Each number is 500 + 50 x the weight over its row's rms, rounded and kept within 0 to 999. Layers, rows and columns count from 0. Numbers have three digits each. The size before them is the row's rms in percent of the matrix's.

# layer 6 MLP up, 512x128, rms 0.0786, rows 330-355, columns 0-127
099:466564445498476519527559621427453545552551434471476395363493493493515507534548568483514589552611523546550547480554593576505524515483500449469606540489513516528579603522491535512521420457477507468538513454554467394475500477524506521481515526504520534427448501453564504489461529419481511472492450502463475474389511495569499449543451451532520660496552535501451460453500516535502482629518
092:532592401532563572462486538564386489545509527556559522530466468522467577459524552532496542622563459469613506476448507555461579565539500501479434431452572554438455574524434510504477549380545422457526510442364482535453480546464540543513508510467484430467471520478531456529462505466413442542500542541508551524569524474519545488545524515567503541419492442382468501562491573468466479493529
100:431392624512554554528437513506542520489605498418475488440583493451557535551497520546518456523523475521582482537540506485496531466572525478422539492532446512524672473558515582484440452431552527554436510514461541497524460494476474570465461466517490506460463473511525526468580527471482558521513433525565595473534541480489508529457543447459443538493453547488476534485492410537572436617663
103:524515439584511633528572551458408500487568527468533496389572553537487489427463549476505555504498502484572497543492511538468508433509444502443523549442487423558579419534469508501513531404484510497497563552423491474489402525479459530522457386462534476438548473521459495442518481481424554463603429601590415569536477488489546528520459564534524499475403469472534588556481425443467535541546
099:494527459504500521487453552489448357433592438477457457508482530582522481578457511472448558429502485598502432467498513530570552412476450502571603578576475495470563481560492474545493522514545484447548516430468489413541565509480541436440497496413476525513458542488444427612387598522560526467550498528406483577436473471462478525472491579507502481452513491551456499554493439521470479419410
093:415517446443499515444449543494501532484406523443447533520464458402537554431482551473517545446478520492521519492480475501498502489433477461478578558524493522558479485478533550613369480520389579558523390498455544463490481518566399470506411458543560489449574536547463435462543568572550428469446496547618492446456568499492481504445475492503456505586417452437463528411512471515595443465489
095:573559495374511529536444445484567498452485483567521410546467480604476455486535518456473568530435588525482496503523505520533451537491482452481515579411470462522446454520490516497413550494426473481481438398520512468491517439453458393494641475414418502482439483489562463462485495451484589530486447530506557517462501466493501540455489434544484541549467539529489493431609587510381435383517
102:438549487504528559446541564589408523475477534481455433450488464504512486508477574518477584476545510610473509402574505513581559456469545479545405536549430432526516482521479484439520533389552442507419516534451527533456443565535395485410483492435498538553474457492363553451490577528500474448494428532491533445555422455493527506462465498466398484499493495409475547568474492516593406509522
099:482442408518452522469485475508506472486527495412530589498431501515532490508438483450488466495503493499419469480424557450617480592428428475516515484537538490487494523450491352492652625454476489492454505540431433482487390551422536490538525483534555506510488573487408461547485490502489490504530492484394481611515483473479515558551479554521544490416506527500416566549520454383480480532587
107:446496499472568437558493490455435567547462480511468450603567543482435453465500506596504498490495432571491497513472481420499627544489464538523440440448494568552534532513520544459502619547434558598517460575468568463495459392526514437506511475453426541555500508482465496451534522495573509445474423433480522480491506470493488554526514542522415580394469604497529527591518505621395548512520
097:489526474505474588491481521436509483399458558526532489486551609621465526487486486476530551493577453596445560411477486445456577444528500453538544515510523474594595505466478481531533511458509434509487558503502517550543530477544361495440537527532465472559501559512519501617590473481547492434458483611440419526546426427582500530524498496464532527505473402420528567525478544561528562489597
095:591477445429521459531504503517427493625455446470464507520443577459523480558517462415435415506482586490454474431542544534438489407488434514433486622614543512524498484481505505498546513547495451497536520484413552489515514461552472508513478555485455452507486424412532577529602536382480573393547531456489501451567519532591547502541523453415458487445481527461472546449513477563518502400530
108:509441520556493449435540521520489495490459573489586517538474483498478539471438407524590497532593464383479466395533427467494514563598479476487468469579373534433547475432489534513546573505529524479488553495496422533442510543505537508545424576528567474445450494458644461521450497448442422507521450562541556479546391573557457514512521459445528474569478434427447533503461488467495493476416
077:564457457465510503537493485434497594556526541445493473565425427436503553514477389460503448514438447426515460430615449552468496578502462506519461540511529411505360568513501505422469521587448404408458544511500459501476485509576480486578471483543516483500475505530542564552502499509464409321524475487543510546515498444549517552504495477481521454483503517480437493471562609482574570567504
096:417577457501515458540471529543376443483512532394559532548511451516478441554625549489568516550580551530540464548507410545542579415489553555480495502487484489552591465444478505438557490484497448481539549514502487620572467540442506509457471442547524499388448491515492512474532503532524577509467456450552487493594528488568512466584493596438497527519458517436416514533521410432454422425503
080:490519539570450446526426421511503495466555512534509424554553497592524475465503432484526483481525427494544476498473531587494470458520518549550407473544541527531523545482500518496563580591476603496443558563574606454484506510486461574447429506452404604578552486491531420569443464511582558572454558472516505554413438473480508474610424518580509522537536485524530458606458461534431536536541
095:522511481513445513526545460515451514526478478491511399465578560418449528542465617486547504494452552548450545489485470439386490539422376422570502516474498472516495573577462496510410469519556421544460546474463468542592558454477470448613512565487441577401485493494517557458545444517525527478507548629511461502607523594551533468496508474438495503480566511454523561558543552581497501523560
094:526526432417556493595517500458515517476418577530511455524429529498526494512506562515426419498466413446581452492567507522523525555537575474502444498430608520481452490432447489601576549399517488504540507479474438512469494426468530523498543514533477534501481644388538392439513539533494492478435500533414513565531547465519572473462517539425401553405593538485514476482543558507481434466478
107:487535483459487561537479464448475469533548495540605470581519510439481522498498501519504479491583524555450624388484458484451523569527427472590433442525524522562472472560397615417463528438483559514525595545477468561423503426489501537523412510496447476502423439542561588499558550555372501553437565463537451454578471479533549434452560516527510576489496505508506553516555493554487433495525
097:607479515485555493554465562472458480509518529449575477505587511428438611484477568440496511464537534520560571387532377495540457562621536513504557531498428476433432532526539476452484494534599404585415550558584532520501381548471526573453540481498517504505529511536472474453541579492427477492505463539430499518539483567508425562479569551534443491554492538469495503523533508494493613519541
106:477495429478429509500598443585519531491517459485487466601449562465448405513504539515509595459499445547527533417572520533486493480528442512595440434470510525421562459570490523521514444493512487533443578537479564482516532485479416401466444489428459521582549543487463464598442445437425411581525539518443556414545567495471604498558480497494494507545545492544545407501567583469581487508484
104:495479597461524452510461517561454486412522533425455541626510494468582522607554508493549475522584441503596572555546553431515514427449443468541529483465515580530514536491530498486444477549568540511563465443397540599598537486491472493563456436475484587480599538525579537447512513511419560494501455502539510498552582482498586519489549446490474489504597544445461530545522466562483505446603
110:582472494535432511529550507566420495545541554472476392540530532430566387512419626516533444477463503482554527486554453511423441581469573456534469477472502535501523440530439544572423494489566432495466446509498582498469469495518556480418525472492436502494525472497424502488482507495556453474483423497482570427446426587428511522502522571452466493561511590373431424524459558604541519537483
107:503517442517509544370507446682497468459466570488500513438471521523459505542487471557517428550477405488518602491495480457471552526531535531423529534470561524559521588550416545491534484490484545455569567488497546483555551515602526481560576539472455528491528545487536497578440472540427440482502573477525528453547524516519553488448599446630529461583437508491462414546555472449467503427436
083:387527510526563503534481475501569581529595553455438467462471503473417508425557552490485470405493524474590490507530444507443657442593479564535499459538441484475533451508440566492442437523462548433530448558455436493510536527559452427605512516481532516419597542502577475486509452459469493481522411552569462503485571469533477527490587439549473523527490402425510506467523412516471482570492
078:490555573546545511437466476490467445456467478560537543575566471537450543523466532502425425547480497530446518463517508524422513540581502576473569448484531531447487453439441566505358550467548429491483487499418485505488529561510497576449461421461375413483451467524543412451594496550483482446446447502538515403534469455445562515482585530612543548539513582499508428480492577503512398523481
# layer 6 MLP down (transposed), 512x128, rms 0.0784, rows 330-354, columns 0-127
097:446548532465491508456437440524504619465488529571445504558480492473469515515617565529561499537435499589487475446579442571512472430498485452591539514510588546551404520431435501493463508453438458544486486343558515518533553474420405548534478510518501411484526488511481529465461495500474536510499604534588451524583470518484496558465483476479508412440485467582571492586593496457531416488475
089:463417608401482492483526534536559544527520441464410451546538510439582417438481435508502471491450505523478488543515555472491468497435494527485515545515468501495534483464551499545576504625469577581491514559577528547555545434425411471509488572550544551543545539552514529498481477573523561514544392435488461525441493535432405436422439523470466505542490539666491516473550452578512553499546
092:537632395423484450428537497541490508519405533505546524637454497568446458449517505437466479566549521422437508423397433519549428564494471572523484488436481499491441512457430506441527518489499486504615522449538454486544496499523553512546515466523541526503478571474541513590465434526517476549481632516465443533452556499581547434548404545493535576461490453455543453548557565459484542515496
103:416485527537497442517382526525520474498450441480473496509500446442487381542567470514449566561601505573489485505562403540518510576546601526496501562581495513398588563484454553371489523450522447523438455558462494545523541486546554559560528604540537475526531450489550540539561519447423478496434525515473560522530595471523504522580586513527524591537571490492458573487466552474520467547499
100:518561353476480489498413575479489512449533509427430561536511411509510377502517543488516408478517499509499402570524558534526506596558464499494501503488544544486556468500506457462464396436445555588560430479510568490483494538542533575553524434573550433452531448434437562488480472532533479517497550528554532536503598521585483609565512548484491506536504514485453528353568532532520446488470
103:467548534530510548543517399482542429449483516526587574601458522502385485453455492490491480533573473452447627521495487574586525454502579499466416524561505441474479429487434456450574488529485474492460466607551377474493510556520466505487606478482477572453489521529501546454580482507418461490483493522505485471643505469494469451467461477550521520468554500533496464608377494497501478398495
084:434425436576496426457535499517445507495501513425445635394496575426543506471436491493504456463559465478548549492450524488477622429439507520564480482612450563482575567446497526464529482572531508547531558587490552466478435519608504563514418525488515519508588510484444507553494490534470430475498484532482520447532558561557430459523506578426494488432532452436528538494460437502627522516437
113:455538480463523505408524523428534444453548601503436556483536578526522466466466472525514493470561481429522483575353421459505433452456456537588513587599479572576469489549447519459542480558516525514504508455491457511505490640587569495507508470518520427525460536498604521512455498510469498523480516539428440429573538444456534582432505548495477614599570430423481561484479489502516484491481
097:503459619461518457585450548455428537486418458508470430520463416454421535501548534522539522494567496586504550480559454493384572522523539506542473447531524544520541489436442521452415464541515494566555443494499511455436510455515491548400527539540457453466475448558513496553609463524485437408437424537529542431459556567486519531533505489540416524535421414500511440424564461545472536538375
108:568491479450533557507536474464475478484581595509578500449492606432557528595474485491543482472582387564511465473464502547498452494523495528515543445496504480574531548546575481405441477556481510447395542434546496569585470517537571467470471525488560601500467555520553473473445445607468440496516533508506549438406509479477473612420540430573492497497466569382509487557455440511557473515539
096:458452552458557555539561439493498478610462518526514432543552473406542403490531532443410470470410512447498377496565535530489446522459454491427398515536526548473448579580514508415471474554426475497552485509441511411418498529463613481517602518495465537443495441520507463421436598512543465563598529465562516502491511538558524547552508502495480544487440492552527450502573455460539577482482
091:511489483548398469509571461517497514364546602412541441553552503504498471503521529570542554507449476581524430561546456426439472554455539456428560449414430512547500463485534600476428515492438486512429521417553441479456521601480544507474529460422573437501458491546510496483402487623504393506443489563479481522444437500460439452425557512520512489522527469480492481483488496562419508581485
103:460551529416573541495423435456463482523494470565417458455506524568442528524517493551500501547452536524571540574523481564485489458369524470493462483369563489486498537484555554514451457458567530505460527490614597482514440502500466463454537397454463490538527589525438521483493491566464555454468512444440437448456575459457571498410505487561501485390527559505545543592515499625515519528586
090:519472592497494496472506618561506567493534441546525508441526582508510562491381461591493450479496490535518495493542573505551518525461585518542511417495522530570516443541514552552595545482573566521502427546533528449535470570457501570559424479504554452423543431504481425459448454600517482556436476477549589433482543477522432464439478575438535556490505464597447513494395473594555437470484
097:622490535524497500446489469501518518505481450518465508380491590499650563430464475504488534419458552540523519422501518466597561479472463510555531488516523516477514582426491492546565588549446549504481490445512560457478551417496480543593424477484547526489593477457535396488460463530557507482510532513481558468453509499446461556564494428544493607526560487555553548490567441639579538441498
082:489457465507565602454551554488482450518496523416488561543431529434474560540505613524485508480487528489448472499497524442510508483494499461411548555471501479527465426526512533450455478513468402547545476478474401552492449468590531427464554473511582468450422522482487534449557562503444442445523449519515502415545432552581481616440616501424450487433482453424498541431529556373585483432506
082:506472595459532503521556573537478432488497516487495610585505468563570454483565534510435539525562507468554492545509556548558471463572501578399559552574541639479491449448469582517505475459518474427602534453478454551484542558521521505539511467527498541569490544533535472521457513485479538509475443380574502542446497381493547547474597462546478612557421464502519530442481500440544582449468
091:406450549508482514436519572485411539501553433433386558581544441540447497504493391494538541578514543569457556482516373452453583482486508458446537471536405519476533457426492575479463507550549511450538461515548544489499425543473481509524454506500520534433541490498489604504491433495530494439595455473554570440472489472464409477549466538562525442602531640460534459533476426527501498482486
096:487404513570457513473462520609475492485412512552410486457557418494544501505513536492463584588441544410527480616393509496531375522491531477463500531533483497459553465454499524542460541553539425518572533522538517560489474558520459553573544509613487508502598575436565489485490411546545580464540511631460494536522499479481499433498498445425541477514543495544559499590462555470500576492462
095:515509494486423517475483448504453540541566526520456505498484496529482485472584443570584485440529396422441527451456574555557447496486475531545460416463465500524479469576487438550523478515425521491476423491421484490611434545568579574529495486671512427447489364507532465523454507483554550524596492506546469470410457513569523436393509439521504540531569569518425495482460556491472474507519
103:511549523604522519465397498523502559534452433514572490508447456533506513449510563416389492504537627484521547503469497495529490486562554499443554567580484421515376539514519413505475550525487497457524508465528465559491418470488516563437529504620484471491520464508479564545570553595492516435525539506508417591511607522545511527554588469558585521494546567552528564496471403482511450456424
105:574530452542452399521516563487517514537432545495433495432398570476475580473483475504480404567492471426433506493544512531564523571475503465587426432465443499409471428539522533521550566558560612559427423508574467414495539578500557485541469462449561443461422478438460486484542425466526493508541522515450462468415439564413514419595521551504555486573464503490456470494502517489436509526476
096:461548538451541480477467482489518526471479439489492506538504502536446512569598357444520563455507477550538529551514490499600540465532497564498524511592447497467404531459591491389587538457461515473561533457421531521503504453561438489499423476517492576536447535521423471543487498406421489488510565509526425578528541409633457547558430454506475524514522434516561520409550534376499535527516
100:422492534466483512620497530416507465513538476542462474580489545515557470456543571506491514494550469462484452528454499540509450509412517491519439389499592507437483466445564502504488496480602411494435514450440425525619504536480533471459487424434537481528523479474533508533621519425466554545495517596515467510492491528478511505439400510476477642433573490421515602454510513530505462405611
088:551509540511567565440491451531438448499467481439547569533541539511563498608463436467545502495595539479500458546492547480524381517498506456423501505462522541551502493389541433436442562411553505556497559424457496497462514362505489517423429499648432499469417453458545425526529557483504522533524531412558531454505462533430499517479411549477447507529488531643474500518532534488518548497514